config = dict(
    hidden_act='swiglu',
    positions='rope',
    rope_fraction=1.0,
    init_std_o=0.0035,
    init_std_up=0.0148,
)
Each number is 128 + 32 x the weight over the matrix's rms, rounded and kept within 0 to 255. Layers, rows and columns count from 0. Numbers have three digits each.

# gate: layer 6 MLP gate, 896x384, rms 0.149, rows 856-862, columns 128-255
# up: layer 6 MLP up, 896x384, rms 0.16, rows 856-862, columns 128-255
# down: layer 6 MLP down (transposed), 896x384, rms 0.157, rows 856-862, columns 128-255
gate856:156089150135173107092141125192134128157167063113140130151108192154069109147131112173175054102117135123130143128168122193115184145120193146077085111171116155134093084063170141151115141137202106085117179166142142138099141041159125215135122125144076169129189135209094122186147169104148123178107090114192125151128174096194105158134144172131164139143099120095093145143145166118086183138174
up856:216141138147176133118087123080155110175134076146111114139125118158118131151116170116139217117094136138111149151132103165066076119096110096071151125103168177097113148142096149174084153144069155092139183172191161087123071159172135096126070172157124079144145113169156158146106112132103098149074122113191125159094133103154105133137126169149144234141125184100099083121175144101142132078175
down856:109047168137082118085135149094177123121158091107110148141091090154110141100133097201089059140123135139156168156061163134132092102106128196135125107120174115139093145147076098190130092134143084122093103107156107147149202114139108108084170114113172158170123111134149113096078116131157170154192134167192128114076096117116165132098153115095143089113116109090152082125148120144122177135119
gate857:169136103139135110148132168182188084147134078113129148131054108168125084110094122182089143115094122175144194187165111070150115120096100140078162080144109116111068136152096123109100167207145112119139144099114168097063086121203177119103103123145119101145067135158076062083169094133129110129175183126149127131083141111132156087138081149130089118142121139144146109102152132134163174162096
up857:150162120089097222104149155080112100165165079133122145092161116120154065135095119118064104136109137180121140131146145137139154095095156141151078128143107180121145061138087127104085164101141103166145175116100092159135130140107165104189080116137169170125151162067103179083135117142155162127109100144120097141129151091097162046106118129110177075138098091140129132131090229137129105108100
down857:137118098167115180147139120050119153142092137117182080097148157137127126129150116044140087126124130086143154138076098145136100077106092129138116101153142108132125131133144144164147179115136103123075111126110132143160092232173121121156123097061144145077144112098210170076152118122088148168102108112174116132208113103145132106082091146176164122170159118123138126104098138191045200203068
gate858:095069088095066125125121129133047110104145162170128125106115181166103163106130057171188086168087106113090098069118155133110128139118106107085199087153101141086173083107108158087125147195080101134102184118126125072077134100154103125144134151119171137052132115104197099199113128102124093127096103111128116157118089153102125151077124105112121092149125118130099112164065151119156098127150
up858:135101085136140107114155103124173143136113117093110082119182090138097222135175125106150138103124167142100161089113202162173103177148070127127135108103084142126144138151135131138100106146064094104063096145188117126124144095094094077083157153125193182128126146113161121146162107151104099113111090089158176102100109078136120177161134087108130136113132133141055154143124144150102169119110
down858:123157155056151043140131179127148147096064152076164117116099122151144110119130205092149135161086210141114157132153115196128126182164025114135133150146129151107085136113085169164186147126110120189229022120095119068138160164114101160117131109097103136111125153149150114103190076118099129148095173114148171204113137176147133168065125131169092076143084069160155158150143144187141110118090
gate859:143100104131133120179125122132139125126098125122146121111119146149122148134149115130137130130151126124154132148143147107171125147158120096135168129122080151112142187125153088140108128149131131075152144158138120140097134115128112135152106170172125168091079095130112115167158084114116139140152150143141095126114151118136100148154115118149108143086112145093081159124154132137131117095152
up859:180137133153123181170079122131087134111077186163132116142165132071120171108169110066154149116145124123093146146105122126124094150100157197092166115132175134130115144140109136108174083146101081106091129120097126138150156158135137097093140154119147113088126132138139053067177155109107128112153104096127178199130175094155105140116174094119121110089111130143176105087113134113169138148135
down859:123138120097126124085123158143110132117076093140122121083165136138112152183068181196169118133124127178151109111102123102139151133157095082136149109130086130122172129168115131143147166046085119112101138090145123125122146140115138179161095057141125131160136104086096130137139125129144098161087168167140146136164139153126153129068143158135113095144112152095082111128116099122097111144094
gate860:115115154151174158096158142142099066047174116152093122046107109103166131147151097095121088120080112175045094134104082122059143141136109122168115168124175145108137161119133141108130112080139149124102115161164116123121115139128166069109100175128135166120128122158103110127107122126113117065108077134205123130090079156117081172068182151144156132103111164114109148161087136051126131094134
up860:153110151088102156094094133115145127103143109149113105170148115133150131106199183099170122163161115091107142120108152133093140173108117147107158121069209177158075159117196136038146072074224093115079172144159164090156157184107155114133106108116101085125122076116150091149143135100095142076123060112076193142184138093172099091140147126088104159153180127185112112094156080114101153158106
down860:128115112161064173149144126134107159156123140072149162086098095145146123124136186073139121163104122135127154162192161111116152158106124097135113131164199157155178157159129094150133120087195106125162089179118157121130144115123197107092120111163132155197126129118142141118137150103125115121102105107158176155167153125166104096167116072166128105119099187102149081100151121053114115138101
gate861:231104164065122149153172163169087081177128134134151124168110112113144108098117144062117096102096176158098109091091178116089137095044149125118095122073144154090146112068179193149150127132166115090087102130109106060155062129133117113088096119048117168137073154107130172139071115128096143116120151120117090176102188158095134103146120201088163151107157164118149109141121150125134108110105
up861:109156164104184118093166150168170060174164154170133139121147133156185150122099148165130153051116108145197170114123126100178131171078066107133151098093150146147132116186117139119128106157159149116122089139145082131101189076107126122042121083153126078146133128170159062106113114149158135090133136112135151162140140145087055169112149094101109130119133112102113123142188080129183207112144
down861:152182143109151128089141151110135149130188153154071120142224152198121117124122168090142175168127133149137174132125096162128121147138069155147104252130065123164121149087196114093077154177186109152141132130134053076174106085152111057073122190132115162118100157097122188087103137186039159147100088077179091154150095119115101162139109087158112119093176101155138118119094140119164142157132
gate862:146093104091090147120139154077172122173127116124118110122142169156116175145167186128126102120098150174083133110106055095173061114152199144151162111136129092120099150104114069181092162079131111124106117108135166087147134164142072182144132165076136138170061179173127117169124095109101151131148172108059164079145151161137141102089121174096116125141066153113126133155186092147104103129127
up862:128163098173121111112128143069125105119132119126175088112132087173104119185169161137165179149102183109210144147127154062154081108114156231126144053127117072162103124115096150157108162179135097093137161103106083097076146145136163165086140067111123154132154140134183132089143119132105138171184130103094126143163151089138224137101102177076098200102085072109106138144167126107143084192082
down862:155108167121119109119059186092076112096104159097148106077110080097128187138142141138193097111108153161139148143091158117128099095102106088129100095106151104081099104096146124118144152149123183106074109050155118106124112144121089176059077195090124119158127136177157184155077168108043171118159107108120109146081084124112117141122101102174097082117196170198107126133200041176136085130061